Each number is 500 + 50 x the weight over the matrix's rms, rounded and kept within 0 to 999. Layers, rows and columns count from 0. Numbers have three digits each.

# layer 4 MLP down (transposed), 576x192, rms 0.0447, rows 76-148, columns 0-95
558465465418479497567522501459439540489554426517613423502442458508537548491587521410462481494456546516473426500546408493490540419541501539573469482442510477596534534520551543533529535571538489462549487536489477519514529516533451483479440478572458510506341474526563451494575505561508483458
382514525462589576491520502582630436537490539510499502582532352536549449457488569559423539365485444515456414373467501539451494563389506538488531563576562513506547552580596451433372526584548348465497543551507508452571536491492366429456516498567641452460495574494556554465376485518501481537
497554447491546556427554494504521482462434535501514573490410484448464532511483492491523450516483489494454466590495433487452562467452479500520469460533499526507479498524485531497474540539445494506529548536553480505505504445515500550514430595551457587411487467505527516503502538457570589558
513538495442478475487565504504590464542414530464494468539493496550528549505485517447424517471512508463458415520549527554538547499468449468591544513496453472508434569511462578504478531455594494419584517438429502389563414521480468452495491563508406502403520546515494448613455478528570577540
470510493534533481507481543578518452560549490395492470460526498456518500524506547489513515506561554553541576520459466470603490426459484451444548497478478445556521543544478526492522523520468586468456545542451464527420469586498572497463521408553457577504400597514548475501421517475449564398
555533564393622558507479476568450603557593493537555407615519427558468528554499589481559577408468542456481514445448501414583449563513449541484418597551486439501501420583504430438409427544586483461511452381430462507497520488476452403582399521538522599369604480473567504414542545576580446597
515563410534605516531485428487508467510593503487484496595476456441516508556484517528500533435475452531537507564514454532557424460497438472537467538640497401468512495523546464467533482466495551546497486540516548491431409510581504496453536519591493493438455455502517503490546546578504516433
527395591505568478537467476595567499484582484352493504536477569512354544557500551554553361438514458495415526450555398493571552505471463512529495509465487487553490471602468506592499492539520500454409492545547553487518483446461566537521466513396490457512470492518604428565499496457489498564
640444468553394495567465514508407456472438448513682408571429566588540535439526511478529496432573551464539487390574381508512546506515564524477553477616412461494361460542448510487427578454551474505551554459584495521454420450379527572517564565559515537418484652503520456488428479616441522465
554431455469573442502571470542527558552512475514578435497514509560463504561454503454566535467457484516518549461548490511500449516412497460495510607490490593495489514463570473506525521505576541462485462533572507534476416460455499487520448490520468529430457541436527469487428467455486450496
544503586458520556510483456516598487562567470521387427518558480474510597524478485569533474445601490594440454531528602510501475449467498522538479465481482520494501539503595505603474607456587483479499578506519533439452567510436399488495526522471431452456484463420541532594525424433470462482
503506571512439512500546486551439467503410492564488511435507503456448491506456469584568545530550557436546438480507462529481539528462480445458563496426583506460501517561518484467553466467423572496472552512481511519482474424440510512550564507437578444578502481580505541471506482485517579560
518490527558419470508557556538499552553522478495425517406517517464543479501455470500522484483509605470465567500448470465462594405445499478394478525446522454441503554463492456493481544482563557486523506526478545543497565456488507509435537449512482447487497467547465544548515514510423487487
463514435578560530565431557510490528455535604418493516657525435424577507521521604546516496501457566552480535580509571504557454540525544524468522559463532555535552476545554484421569454446439498589449452580404557508398469462488458499496487404528535461501415493589579623461404413527581532385
531481546524479504458495497506466567485480477417456528512516540471438402520539501552550503496595477442471572481507465502484499441437457515461418522509478517456445520462457493533510523534518538450446589448505593609515492474439534451511510494432519455541446495563463504553498561422579537516
521513511562524508535497521552474529516548452354528522538500480487480482487534533452553374524444473517436578544487455502506543512498530459473528446481563463509463504535488519504533530530490478551463505511484446454472515492465524514571548545486431545506394536423478445521547538492523518422
438530648522532433547449504605516531441434559516481497477577595601461492425505620494407354566505486566494570503511402553479511503467447538493480596466556555509465410478493532539508439473501581495476545535407531469545476477613513495510525531556471507495420404370473516512486466489523522504
472457552429504566569495432485527530520503460547642554497430548448446522511454525555501446454437481492408466525555557438542529563503504465499546513467450491511490563530567479473554543587516541521558496569504473478540499562375536528503526597520567540492433498514514441530501523483456454469
479437592503524514557469434552598479469513438470435620457506536497452443519456579437582460566474503484396493566493535643485561480443511485488440396481636555519472649523488528433516405482523517488399440453393525442477476498606519451413413429499440466529459529385383505472468541430615445456
522443515490526415491379506374493510550491459503573518550606446398548464397555417479507560472501446522488546508547532628543491500620543487530463523483477575447463422514490521510521419498450540539396525531477554516420393490488455486524570463498445520447359465565482583430559452518463325500
524461462480553429490493449499587543519511499411529498538522490492473482463503480524547513472500443456444388526567508500509499531504548449560554494541504451535453516450555592596602489513553443430515470572573501479493477528538506573495505611554571458504442561530564546542520462464518458482
472509508518540400436406509383426608524564589540600494479520434504479539514535486531454489526430568501502521524438534524543456532511529635444506511503572411519514495477536486469549511527480453546509552528475600569545472456575528499436408496474534509566549552531482563397535490550454540400
408454387516590578427546551455534506499506472571589521501527478369520516472458486548457496480475408529569479525510539516513517508568515525510455477542453516505531456473490577386561510522498529472458466558504552517497446487444479514546554507488459447492481601518557510566566489456549489542
457438372511508438520513496485440490486535481524627540497519471441484411518517507455508616568483460454523509466530523494569449516547468521590513532532495438494483522474506463452466499514543556490554587541475511493462450486483453558594518478576461595423451522492460468499512535557474499477
521459505529471510435606460477423516420489495508500524513507444533536499503487601471503506392598500463551544437482515479489452403450484488561501567468484479466462538405454567563461511474576531496517548394500455477580456501485420451445514493406517463536480537555494531539515619449501557471
506428502445515546481536475527448538526476538470493477490467453522594533398475391475522526417465510559572460454568585524474460502483511449469602443522380560483474584531494550464479545513482540500458420512554436549504461501491472530539477522606486414458552477627538479479512555380517547488
574500518482500470486516496436467533450465419501486472419540519534505496520455531500500460531511584514538665444508496495425477456397522517530477521448462421401469508518510470597412531510492556379495472426468537507474406494486550469460482513470481535531464511530547568498551515455546588480
544548474537534518465543485458478525521518483484454483497567555473480532490448571546513566464514480547463592488469511453472472495443444427445431532582500507542424494399434446648526481551562558487559480503454517505536545496488468563398546429459442489547417517470438516481507409436572472563
521478490452501546438595464536555459561554489538588534501481450510433610531508597497490488430485466473540487488530507470544496499469540448481542510529471483526500496477494483488529592546521430502530527525552503478549531473492452552486520487470377463534518613487529488516537542455471459437
485499476496487503498506459525525564541506564433529577476520529626488507544573524522435523560523512493561439609503510544559477489480517475567456503523500521505478430542498440533440448475552584552536500491410514493526521497534427500497481425487484521524416485524595510553484537493460483438
461513529500491444581457456481518517528530509543438572500501563399488548518503559548510495466486455458492534562544550514490498490569455461477463494403423403569431536392506580483478492542503526453471497433484607517482504540494454529554555524541540466459464548537475444444482555572479520538
515439584443529417456505491468516526535445493424529498476452497558421450413479420531452577511468561505485494505498503486489438416405466447460487551538576444522390553451499484506483479517561576466482554466556512559489533413524443522570499533572502507498542568465604515496564449400579487480
485519488478504522455463562443579564451535526462500458556584511521437561471530383472553562517605387523436582524506492504535497543526428553489483573441510555452536471580476449408501425455436543527457590511447530476492529487483478623467522445418472446486541616563588506483459481427449586438
482435508489530454474486447535526560537421483472519460449474462455455577607566623513492462473427572578476473461612493557528460462418527472579464514439473464501539503478429510544483431544447597527495493427531468501452481456528454498529444520470478503536464483478509489584513559454463505618
494506400478451451504520542492508431528512496506530547542518558581468439537457406530561461502490596494401520442531534508580573480511484486462584496484477486530514492529545413455460461547540520451527482504523549434511505468491483509507459481485482423545584442451580492430505576478475510511
391453549459466492524515397514552508473552548506506542440438503482478507568543502469505432510454467482443471512499513462512512450488500450555455535459447434534462507533556466505540503557546619528455528604494466487460455486469534520607472548546492461528487512476527470478465512434560459571
381464386473447512492583473486533508554507512472592479436432449528558504536479445579625530416472534492450486558477578540496508584585422444521522507536508461520513501518527433489500506517498438500486480515447510424543402444452455436528458474541513508567473467574554566569523553480465507530
492459380453601551551523444551523470640547356458430311529538443447589504475569467532605519412483481578537503497482484526480567512458573553473552428541422546562529503587481461466453579440544528553506457499510546490424451431493413471523477457513525500561458339431559549521447518441533504506
413489384495567520484483441471544438501543484431650515516488474273559615507496509552400453451417473466451478530438524426521414559526639486451490565516358520505541466608484552556532472471389489463507443410417680499580530458416447467529583417539476442486483590575498643511435546473489489489
493430550555494537474557535479448466437561471532556483510417485523567514507565541371426476509544500519471589531468471571399482503468520434541512613527490432448521537519447579493498528438484521501535503514449516483528434507552552522455524479431457562470529536507542474490497483479479467490
562583519552464491505432476432564520458432470531579447522604646511497501437530413566584552522531475478490492447448538445438525491577600540488436529510401573474545403463460518546483497371510404444471462430420469411597470554386407516542530475547526511514451412368536465565493502546574483433
504470555566552505419469467507419539554510509449486539521501552496514524443473387506506535475531495465510439528525543579511505522445497480519538524526540535508511492527581525451520517517533541466470466479585539480497397420470510564554490461505544518387487592430542524519528487487497505432
473444494436531560574504457580470536505507550514562533474584477526522435576494491484454572412456541509532579512529530461555403485539484495546409469444510536462491499474574449513406509534532498526513480481537497483558382517533405520497535591524529552432459535491468458440463586471552492558
562491635493469499475508427530537417612496485501482494494508443467316530513461576506509456550579445524494526496548417475564576475474428489606468491468525482469531624484596485537554508569544444521551583472620438445434532430436514537513504505556483485452443539487478456479456561502467527509
505542480432481528552526497537566422518486440476548481505493596614448511566549542472520511394488503534547492516452532474571461447460493457497546455538495439511522557528490455451507533487485452521495429445536558488498454469459464488555571565598518414478550531471509497594472495555569493513
495474530492532520435506453515572491572534532432455394547459505571551542644472427583549476448569513503474570535479520440489504407452460485397464551500530573522509499457465462539453560471443487526506549522519525565516438419486509499438495476481568521508558479545526499408478485503487490541
518531446573512506427532464402547518468495510478574450499515441481414491517505549484493560457470490530437481498541473549535431589522462523538484591540515451429543571479550532504520587511511595433545546529373543500502438484442490456539460453636502389466490591461536503567473480518463588500
523500556407524454504462524455546537531544512469390496494527516515506529547492492533607449524532493446525633526494490494449460459482491543460478573504456509438585515474477413624503490530512563415503512462470511463517479525509468468388419478540369436523502499428474521465497529473552517515
442513603536433427536476473530571527511447537472438493517457527524513563417537467513510563491478514472509521491522599487538523523471511533532443486434495480497452501458536386493468554440528486562431537472462492542455629458453525523463466554486530489570593513417540490433523444507444498511
508481441493532462571559447460500451445450386506541545518531578388502533549506595492522524478480513433564495440496567436586495535431433606512445564579470544570453542539465537493465497498548508444572502553589463484503473533492554528504489537515488566491440479446442459474548529524475539550
472488499526465458418544478507609481533535563497582599495492518354506403456514514512425511425565468472448328390540431431543553477512345453540576406504509490531488423409529519377568547467574574455564558474525494499545461496467456499482474472431405489480574511515462511506446543468462513453
500566471516466509508470447480607492553537607478362558590514557456455477519506536554499476476620445566510474414433562432420506511635416563518528529512482495506479424558472384522462543533481515425420469519497542473488531448522554393522547498473498474513400593380478520601509577553527501482
498588556496488523435484359518494517605520437406487460411375491420548533545523495515504474533597498486473457545464589594485483476443567436465565502434460415534494469594505467554473448518530540488509484545472512529551520416524549545466580516571581473487518590543505463549509533519430448412
473573498486526469436564530431478545459480506460455550426470476558539520537476564456499472473518568460496550494433488462468461426389528555506411573465480446414498490471546519548483448517553544486532546492462570639561513478456469512491541482487511554442490508508489515482548487440397526559
442443528541534566610516494549647539453475541453371508327517405434383522589465491581414493561474514597518352510471487550445556483454445438495453358477440543614563417461556511556539496456535447408592437487530448428428484499538541481435514510474510516493436696478455353534484564477526482549
436458711559507495498632462535464466504510555481425509481484435598595508465518495472444506580474507388421401466568612512437407379434448480591584598459450534534567496457513494473491517471460493368515479576483410549541596589388486537498528562517484451424573543506445440529471566531454456532
565458487429586476505558482457481509522555515504497477479497604521505514547450550510487525527543427464420548498475520479528547546481431537536495555528484461565522517503582507485590481568486562535510508507543479520490458492498543493563513527491426547504527501390585457386497483524499473537
482467137492516579540458470465504499497485576465529456484522502550574580469535487567522530526452529443479475494443467559551580568412494479537481466445430444550551431539458439483510474515520475496544488503530497568564464531501418490524510451505516517526428536597461505518496536557459571515
558491423504499496514491488574514571472535469486610545424476515478487551509454487554511531430464426404394493486511473458587521480486497423555510557511494427490494576608524483543578494521499487505466415456538507535493424531481473548520461544530444475442565565568609477524469517509437548437
413478342454590575592423462494505481540476567530534495515563547463472426531478499480474498481554397559556308455404527446505571630673479477529536463543560429569459529464554624374496558493472418541533485553515428479392448437593525509566542467498458517420527545572528487540466500463533640551
485468460398477481506440488479504512436490558497450506438464509477477510432583472513467511509491450500596489537511496484434551536562521521462447477530428433471441526446508463498524526453483526520478503471566527419530460473485404516443518520502540543450473492462470477509506542515510545483
421457363500600482532512468539450427554486498467564498489471444476578469485458503564585428510516556527486513526572527409512548509505474524527564462514524545506592437495549472501459402500495524491424387630537520461477428462490454490469497553546579490546450443533518461576488492494548506498
577515486469565404531459529444536447478418493581514418568579603558521401543450477455676535455530485523456535545513531493515413561501538552549525453419480494578535591498482490497470515591536472449498589531524468493450487594465465488530441470435577442387509584441520539464388474542454631452
407549502467520466523399528542536434452485468477531543517522495459630557503520492541435482584504479450425481446564538455424513506437572509504548547504457468527552442461480544552539387519505593515522577594477595466558523485441398497524447422539555435524579489434528506482477510565483538439
484522658432533510582514529514509561470508615509526525400496547562507548457423540547555510587503627491495522537450534582502451484442472528460397473485451494415542517539503491579557577446483526465521473509504522520483512549500428410445515595373496542587474456536496529510474494476497445459
509402548491473528470483523465567491470487578509633505482489522499562464432478479444586538460439486414448597559516536484591549541508423457476516574452395497492454411514526529464483484484404558516509459502609593491585436504456488500532483551427517502487524527524502545487514570471502484463
532513485500468579503511596442507420488497516429557486407514468513447532524531546486516495496537534500480484530551498514517524458553452476588524508461420431400504609460513508532547524502521493459504467485492484584531368487569466496386503534496547488452441549541491447567414586434534531505
476567537588609488469454570529490507449452466482588550542485452549423520434402467551517511503471495576413512542577492450511520458576488542463506505527477558590627519501391487487507427508498548560496467523595515525470489415407514488468433477500514499495446517512556574595540492487548452396
478426533512448546502513490488458459502469534502571476429538512441505539481410484559574492526483571496400471497528513600475514490520544530507484507528521528430491499517513480529464412509519465485486517501517488541531436547459478474542495451508529548481447498346482437580449516520448517527
477479521617545554494487483457432533468468518390583536555504476490511509496477500564436485438369516493428507507557529463521457478586472452467496582486500544411523460486551540472600480520493395556543460417433573552522550555477506511420499548538549510504552512558510514420473508494635431357
513498564462531399435588531490467524544436540482537543390456440533497542511474469431521544521560452487487509527474544543488588454449447501486502498579577467458547599536447454518484467517505448469552560486474418521583470473398401455432537543440504453444496431507522482471453534452488450546
529521509465438504519497544510523528487465460452545469525458470548472598444431520466498470639435508498469527516570537500556548519529497480502541493503509476542492514473594489520474484515483477472534507509551410484617447487475513552535544573577374523483508447526588422479530519542426477477
497488588505555527531503445514441576383415525476438504415530504571536500487418516565443555531553512477568509527415533488526487539493604584489450523493534533466507459486521573603432542491477462488533517468598442532501487400521507488566491446498517481601549456492530509437535562472542592531
# layer 4 MLP up, 576x192, rms 0.0659, rows 77-148, columns 0-95
514482564606497525446472529476464450494550516510522439453411481577599371415491517470408463499563518422562416465502506536460576425571380491456579420516517531442507476620466493536582471511484465448401475557409494521498482505606449552388607439433552478439574613507516426503570456451507461442
527438467501460459513430521495563411475531474485495498540586506507580501455500521436517469461483539462515559531510476461508430558559571552522557584488445441487491467460539514481382474422535443437463506524452480469467539565465497495496527490387529465497505454510399495574513491528506463464
461495611424515559601446453508501581565480528503407456456490485572487472544489503507528508527565470522529509553552567478428437528561504470464579531475565564499358443436469521525491354511596504492413482476548467476526516522487528491578487548482545457439486458443493503459516509581466485544
453550489487509441476472446489498393455467465511615508560553547479494452486589502507474505440469479474518534438531492506544551547483518581511445462594432549438496522446524529486430499424461496476516469520510514498511651546505414530450560542463493498485478526501505562437399439496615544545
441477524443481526473453485603496543443482558599488494517499388441493533402510532426507526509428601598527495421420452549620494512544518512538438590534563591532466412447448514473406476500546539453533469475477414475475581392558587447557528546517586575565472623452456607484555527484473414549
443496476466445482512537563504496556450494506583508391545551418516465496516496373490591475562488579443526520548457552522498442446613511508448496518480396483458488451479461511463441540494503433560517576486564509548524507452536477557538433459466505504532518505544397498512580578473427500578
525580546520537558479506535518532483487482539562513474430451501524500395642514554501628430515528567525531456375456497498443524514465456451471448397543421517465388419576464426472544612549480519455459400582490487452445577431442566526538590478476506462500565506509570446544590522476528461538
530419487470404478456566600585442548474518653594486467487567440476430521507520449447648550541525593519515417509507456506515521538444556490453602543516406437532402495584434591474483494497538545599534496343519485500489472393474512490482548398533536671612550432460526508459453500454513522534
435526555527565544551484518467529453446479523479500442461524486501467525485576470474505507450493567519440545548482492452547449506532492522502489523505436553452473469512495459502418456466429396498538459480503552498431505583566519538485496498518450577517481507462510525460520498532497505486
578492478490461531485435417568513579549577468526462461510470390465508538500511562478625433564523532503516489492444476480461572579480512480442432524461611605473475521459439422407504467490429444450500550533440499532530538600519515558529469437542480478532565441444463493507421466560504582460
493530513512425504507534503538458561503487601509496487466481443539446518461538482465454497567467477587458408558469443509480541546452543580421550491490442481519481582499551529481448436471464484586603511489430428614512528534602495446520423495504576627451484521477419498475449533471551498551
435456532554441573460462579599509439588492487568483411531531463465459562525446510486472492517464544520533485555463464501491526541569471524483566558524503536499532435481501507468492494491462531581512479493505537462517470596555490560437557466444529457506551507493471525498532475504491519425
541539504528500541486540567544508546592528501453533456577544531498503416487572453401579471526516460570594556476477541518518456528477481499460489516483491399522490522551426430552427583526583481533553445387384518510476506476498494392518510413391487518426496513466464502504498517448414515464
524534526516517513463538406541471490488514473499494510482571515467569377549521461530468488560515488441529478496500499490517537514522477474464478441559523481408427506578510476444511540492493506512471536455576526558440520441521524524498531563486544532557475436529537432531425456586498495514
588492495499473557490478488446461480484510472416537548430400456521539478413473471491359520527523474480559404498507573544447467431551458499518550494517441518453471544495517530512515496447482459500449518436496457496459513581544441466456559441505544440496527508537515600422459494467555479503
429470472490582557433430520502516512545496507541520476494493488533516480468507478453480504530513507440582511512406495461419398538518589573413471481537507552448427551418460512514521444535464530488447542548511426491385607578512588528539587489526561513534457605593471503479381444523528428487
482527539448512477495517477482532393410406524547496505468501404544526472564523548513592491488512507498473456487480445491511493513412476515535484441467425561435458445573473436568467505480470545483559559572468469453502553531565502542533617490453545518503508441460484475518508447436497435443
472554491561517605448402458562481604504496511495504467470538452593486389460547559429426493579525489513571490523519557628529534431456563385589484531399572520484532598471343482458508481404485482566548491481390456517461482450719503435422444428465451488530545462464386596508509530479459454346
456596475451583556485494529510486565519461508506491463435450463421504434501579407553443467583512527576448487467514410566551531588639423426459491446561528572511405516445499430550548497529496475527418524509466495537490540417500526477500452497483489526523461547507416455531584445446407461492
588375489467468498480539477551484486482455454503487522458458446445455536534461587541512489568511511464524574501519454447497549436554485401389470519458453543527512442475484463456426595458518471580475438462451556589514512431512511440534464473465460454462540564595543444482532526555506471481
508483429402568488589501486509430603477538475570449532487394501447520399380435476492467505569467517469536518514477492436534541479562540468468460461411481521522570470478464559448489523412481481532480501534561474490491513463606595512530619465403588468463499433515509529476501456521486528462
535516524531450408513568519540489476547485432538590480488442456578500539482483508474415424519556548491483491490491491418476417514485524503440518491474531502464502571383496483453450535465558514564531542447516516508455475551466523579426541465526530523518514548557474582390496490546507489507
573495455432574534605460547443410498556475483464495421408624383481509479484559477539561470502541551416486503492561554438562528569635495511575524601575505550505532479438511531501517586478468514513459514519578568523475563466500498468523443483557573515479422536448480525468543505520543434444
486548543527431531456422469466442506463464560511495522467485508512431481489616530453463490492518450504517540512513470432483481539477562497579475525480516495437428503519479575475502456451494545520487612495512463508493512560547522472493493515485559488498541504497511568436481458561532485467
549435464467398551456524552469456560472485578532443520513530588512472529540469570466439446505549473487460526488533463431529464531499496515496486458486579326538482518450526397478514495401531504604470535497410506490466566482569536502574478387494562599516487483486436594470494472556486571585
514490559493559515488477455512437377427445476510517518521544487559516457530509516503490430450521525486536507498503527461489499596503511524556464483475497511464523556496528553468469532477413495489460466523592496559420449532510507430444516499559548566524440464461501521515480512544550513489
531589481507500528448511480516451497481515470497481452530527442535580519455553548482544532465579475563531485521574506496562522536563506533444495494532479516583441438450462497521484468493516515531481532577410504437476535504433526548541527538491513583492531544473425485487442538523503461549
569547475542550523558534529500475524423455519488445474580498470513529499466470544481478383547508522474465453498627458550464478486434497495471532502464471549488437493479525450506470529521474512524440516401503523545533503540602534575461482511513457502534492478515529488467519422494457490521
445490497466409424551489493505396580438467547518429478489614493507508574456478444479555535398456471459490439403483474502487460488461521468419484401549544521445567503494353490541434518445525534439592379545528482487385474448487516464615540515456593566512513547497449555527460546462431528433
561556499544444507462479581536456563528452462556434524518601612429489364500532468462487524521432507528582463524485391455551496501553518489471550508509542494498592539568481598526565491484527423553554539419424518524473494481449519499590513490522541425471604526484507530459518527540560446505
466516454489505604565459451496454605476467559535551497459493467478518415470570526401553457556537543514615514517452543427514515474434561532514486457548454546514524488536479488482413536465542468449583482442505416587535558406560493439487506527447473491612472449474545512480398534454486493488
427578582588462565489514499568413506481462389481448434492589501615592536438476564396654447479427632498564438437489502472439430468510563413433568571576550424518463485433535546518443446505484541494393491436580518563480527509491496534537511479502539529592530411422554490539445444399470532511
463617480463488547405407488486469525460539595434471477473550487521534485487461520470578498505467534514500520569495429454478461570551523507521494489576493524452504465550500466482583510438457424557533480468530573545481541519496587475492485523503480510554505512476500510440551486590447558482
510502611544517485527481562471542464505555505567552482458470532600450465398464512486464495511485558464532437455507535503417546510499479534547511448462518511440519464449503476514527547453486531595547517487450422502509517545507534437436490498532536428509506518489444535560497469544497463600
538458489463515527534481457538441470454506555519491564507439465480504532457449505485487530488526503447530489506513469461516494531508463561503461516575515582455502578452491538590434464435471493405550484510538482450440505458507455548442550465405561428490584490503488505525445501479574511496
510486453530498434564385426533500440466556520465471420541581414542585515451625497460498416545427524457579456473487548575559452469428543495551516472577527475557525591539523569434506511523422480524512523504463506500474538571528524418498555431476515414474490576543565474448417502483530500440
489442460510431562546504551458571556452423462569452546476532528600394529528602587397600512554474580524538467468529506510452483409468552471467564439511571521469509471440419435613431582585510508448528463355471397445470494448454442437616572356484406459517525500419494523490531503536480458646
452380523475468551540554407459405394459590395524398512463531510527576400561448618459577402535545537487540469562531507569470537466466522495557563421507523499425427554508467570468465503576527566478471478604384476465416533539544599498535509451465556390463469554583547451477539412472491519528
433553462578469518482453501547487496518503583554418494517550518534544528526509448540476494464523505527536511516501483501497516551527536464545452471504483553392467564451517486575441461438550491493496464429472465534449545552507458427464507447481457468476489572374453482433477481467478516486
449385513557537532444485600516512484489521471487403491576505523604462514541522578486530450556435482505527416507443462498531533487449568589555522453467545460524413489559412573549471494527468522442536385613459399510473497465611527473534564443335492456466460546408516474473438476495444499541
522433524534509537631490544546473502520512561559472447468416508483526505556585454531602500543444483526516532580431428465583491421468608562418464524505547541474495562459486484569490523543481451548483512467550511476422493491548500449514478459469555454520517462477483541431538478623528433507
418417538617511384508505564503466440446564552521563401519512435574510513419533468447502526563443484545515502574481514448503469483481599445441547437523541527495429565487510441361543486420428451475431495466558409533527473495477561458567489566438473524517467542485539480441480430460491567479
482514549477446597474473388460526490480457450532463505494474462509512516407483456485502530530578467503544420436496544565540567463514410521501539508612536471528462496519522574510451474480381541428508509421422464455527501550505482506502518480517605592529552507396554463466563473436583459488
507616453495494478433564525477494514555585544453480481483474485535620487458511455497567455569518520523485468495496414541490474431552548508496473550498545578497496472466514525441514461540540424435509531528468447540423482556551415538471514465484466511508430487545442557434584451516605536435
587487511557454524464543434495521415441488432538501447489524471552473462481468445588480526479445552515508475524506496590439438531518531555491516451528508468382517512510469514486463432469432547470490455529493448526435508503504496449524513541558550455516480521534487498560439568479536543512
510536589455515504559518478472387524525513543574470547457445494552510461474603424527593484503487466460489488548448512444473494445595506489483534484492493580529446455485495487513456442550496438393440440476544530461456468574492561463525486584459521486511476583489425495586453451467456507464
523521487484557482462461560459497440506519505544495431532519543546512531472553492538541525493460493517509461520561490486531520583484480527556502538521556510490496483443442475550482512519487475457524390526457509486505484511489514461518445485521503534473503545475473454535505491500516508512
483531451541526543447486463537568459485520542532464519557486436550492492511477533503486444488524516496599482541467413510443458523470467518470504487559576549490540453573538465504574466513467512464511417512467522408436493582496526465471475457503486473545505501556512458560498476524589528462
479538464461546557562474478568481477536446455502496430488459493624532508379569361487507547586532510509494530538482515616444403558507528475453507491507442624449431453532486581488430486513487484536543550520524426563479493528585493457502551508518549431484524585460472522500532512526560535423
445457515495524576573535476411454492504450498516393481450561443487591456523596426457560518533509503488516519526354488496515455419558581468454442468549569572420408555420475563494452500504537461424479423553529497593492537460537581445375482488501515462511504559478469520480480458526419494565
562510475526495497463452533417424420557462502491501486481518422563463461493489625496471444584555531360568475474518429532569531622505531594535506583528554481525504499466579477465450501460507494591551490509573462519474483438487513495525401519413622511494523484493405477526521547438458373559
513528466529435486507518569496438570417535542535530433440496470454432531554513462516474485562545481567607488451515499490500517465458511514437638472484550448624547498508501464479451516562553521433487426453439417504476431446545554557509519486505536502548547542542464518512487466592483556508
462571526541554505471505488460488484506475580544546514510526496506504544422492540408515467468541535454486492503520496490529461544514474487564513542460473589524526489498523521542440564466421495478581437520484504468491523601482632466493471444559474523458548525466532474454552489490544486505
527555520515463603406527478471388454508382460454442502480486520459522418511554432482526424428577590617548507390517519562537526458404510466521514427562521513549467610460469530551545546499379460525500513508524444486508483590590553477487512522469446490536569425443569497426461541463430511539
499498543572556460488509503552401565378506416431449459447466544514547537501521488448477524525460519389601402496540516551524429476507441536530547382531514519512557500498459541466497416553633460399425430469413467489438478447438450480553464470514501480509629556469511523507538362448490499532
529557499523511466591497528440493445454452566541457512525512470497518481477480464530514463486490527464478476503569531618506524504461513527487452485472467530466429454487445505569416483476436439602549510545469450577517514529499490428462457538473473423429484456419404564536540516523532485576
423546499401504484562407520552500421516445499411391517574470342451558466481535486467561574486456543602511453517519538590546496474643417519498527530492501471510484561580480504425484558476472479585469476511426464482498454437588494539512504457407523538490435524493532461524554454476571557576
536482437474553477519517583562493540531426548430501510417527443469466512508450459465514550502480527574512519480474460499495511536527587496485454512457553512482473509523440581491509431505472491480453539476413473478508535438492534434578484477508545503491523443497558466478561497433592519552
426475475478492590512408536473434381486472654501510397428532413477530474538629443511638498548499570566510432488441484482549445528585638487446549390578650511435471588549381552529442478502561414604484412439538444528344492473489569399483507471542552498494475610504442552446585507398491512502
510491452609455538552506509495506461507459403471529471495636434551541515453485414390527543556557539506481369513561477491472514595508523495471445493552485477557595391563510489543472516483482526424452435521509512491499497489538529439589490451521595461495520515461505526612504479465502559518
577580449450415546484517461470448503439467486494555525535595490539471555424539490466431596522542544505491581499491449549505491545436552460540518499514517483515472570487459482476488485482502520443583534399501472470468518525536505463548504467495429514535471441538485562487588490519439543477
480523485592443483480554533536454481505540551493509483464452603638505596489527497501440463465553566480600585468420548463436575624587440460435465541561533493494477443409515498467471531404608499537446512545454483517473494570493587516537491496493526580561572470426492551562488542469508440547
453432477532529518479528507500422484527483602463404475477526523506541486413503509460637523572441482400574508495484483538500434427488487479485427461514509520589371442466534519465568457509471510433465445469422403471485613378483535497485486435511544578574546501535461496471450487454561513523
530559588521428467534540495466456489522481504568530475547463503474530469456534470526471437516595475475535542534512478509553565611491559541509475476512544523383498478512507505515527476506451501519494467453486515524471484567423589457474521463540565550489502463517490468404477509493435521586
545481432586520548525488551534472540509571573466489425409453398511461550430508585463557451579587587470467543339549450494461502509434551594453583482500534535476469513498498612455483455516475504517515483495509433477548568518503534420573475533482478443513591559489568511414549537475438428555
562510511546466577538495461566451486461431410500471449515549506498509474524529514507513408461501458450520482580504519499511623513571485463466494489598541476501476528543560552459482505420516515480495595465505507494452550553530497556550525481511520558478507473477465495439477456549536521461
478483530527522607443511479498588486423439521517520510526489432587520395450462603473518488499510486532662456465482464502463545458597452531520580483483420500566473522441541515564502477493465466505537533569408416571517532552519443494500570451511496464520541454450532490481423448459551450436
520538460501485495562534465516531539461510521469502462506482502505590450461595576453471469517459479498546439474442477539532511485479448506513619499534509451443478506533516501531441500481464412584474579531435509528450518454581476542574489505454509537521528578472505528442484542516528551468
398474461439509505464495454537398507493508530497438508470459541524508473528520506452415506542512600412543508455514468540468566472403489501493528473443559573403449525401516604500564477539511537605420499443593328426408506412524444499564456490437452508567649530518512472467575594534651459598
619502484485568466551491516480464432415476550485509531482480518550516510537501520490519510524473504457502489477520546494453471485502583537464425445504597431522535415607423529496512503511408448536494493592540448493482508430579475514525526521559488528491502458466451524470468442545515473485
436571578523509570504541527475540501463557513574421433543515523580557472563502388473461524482558409529465509455549469530487522441454406512484489503545487484467465404513478445576456524506576518480488487453544471466498531527543437467429465540482522560488640457447446544516535485513512501560
511522543532491542513459490510522509521441411495474505496471452476505515406541497474399474503441536566523589492459586555582440488517454499537491451533511509478486525518424588501443419495405495462524524482445440465550466420482435466505464479443542498570562577498536628468515491490503412466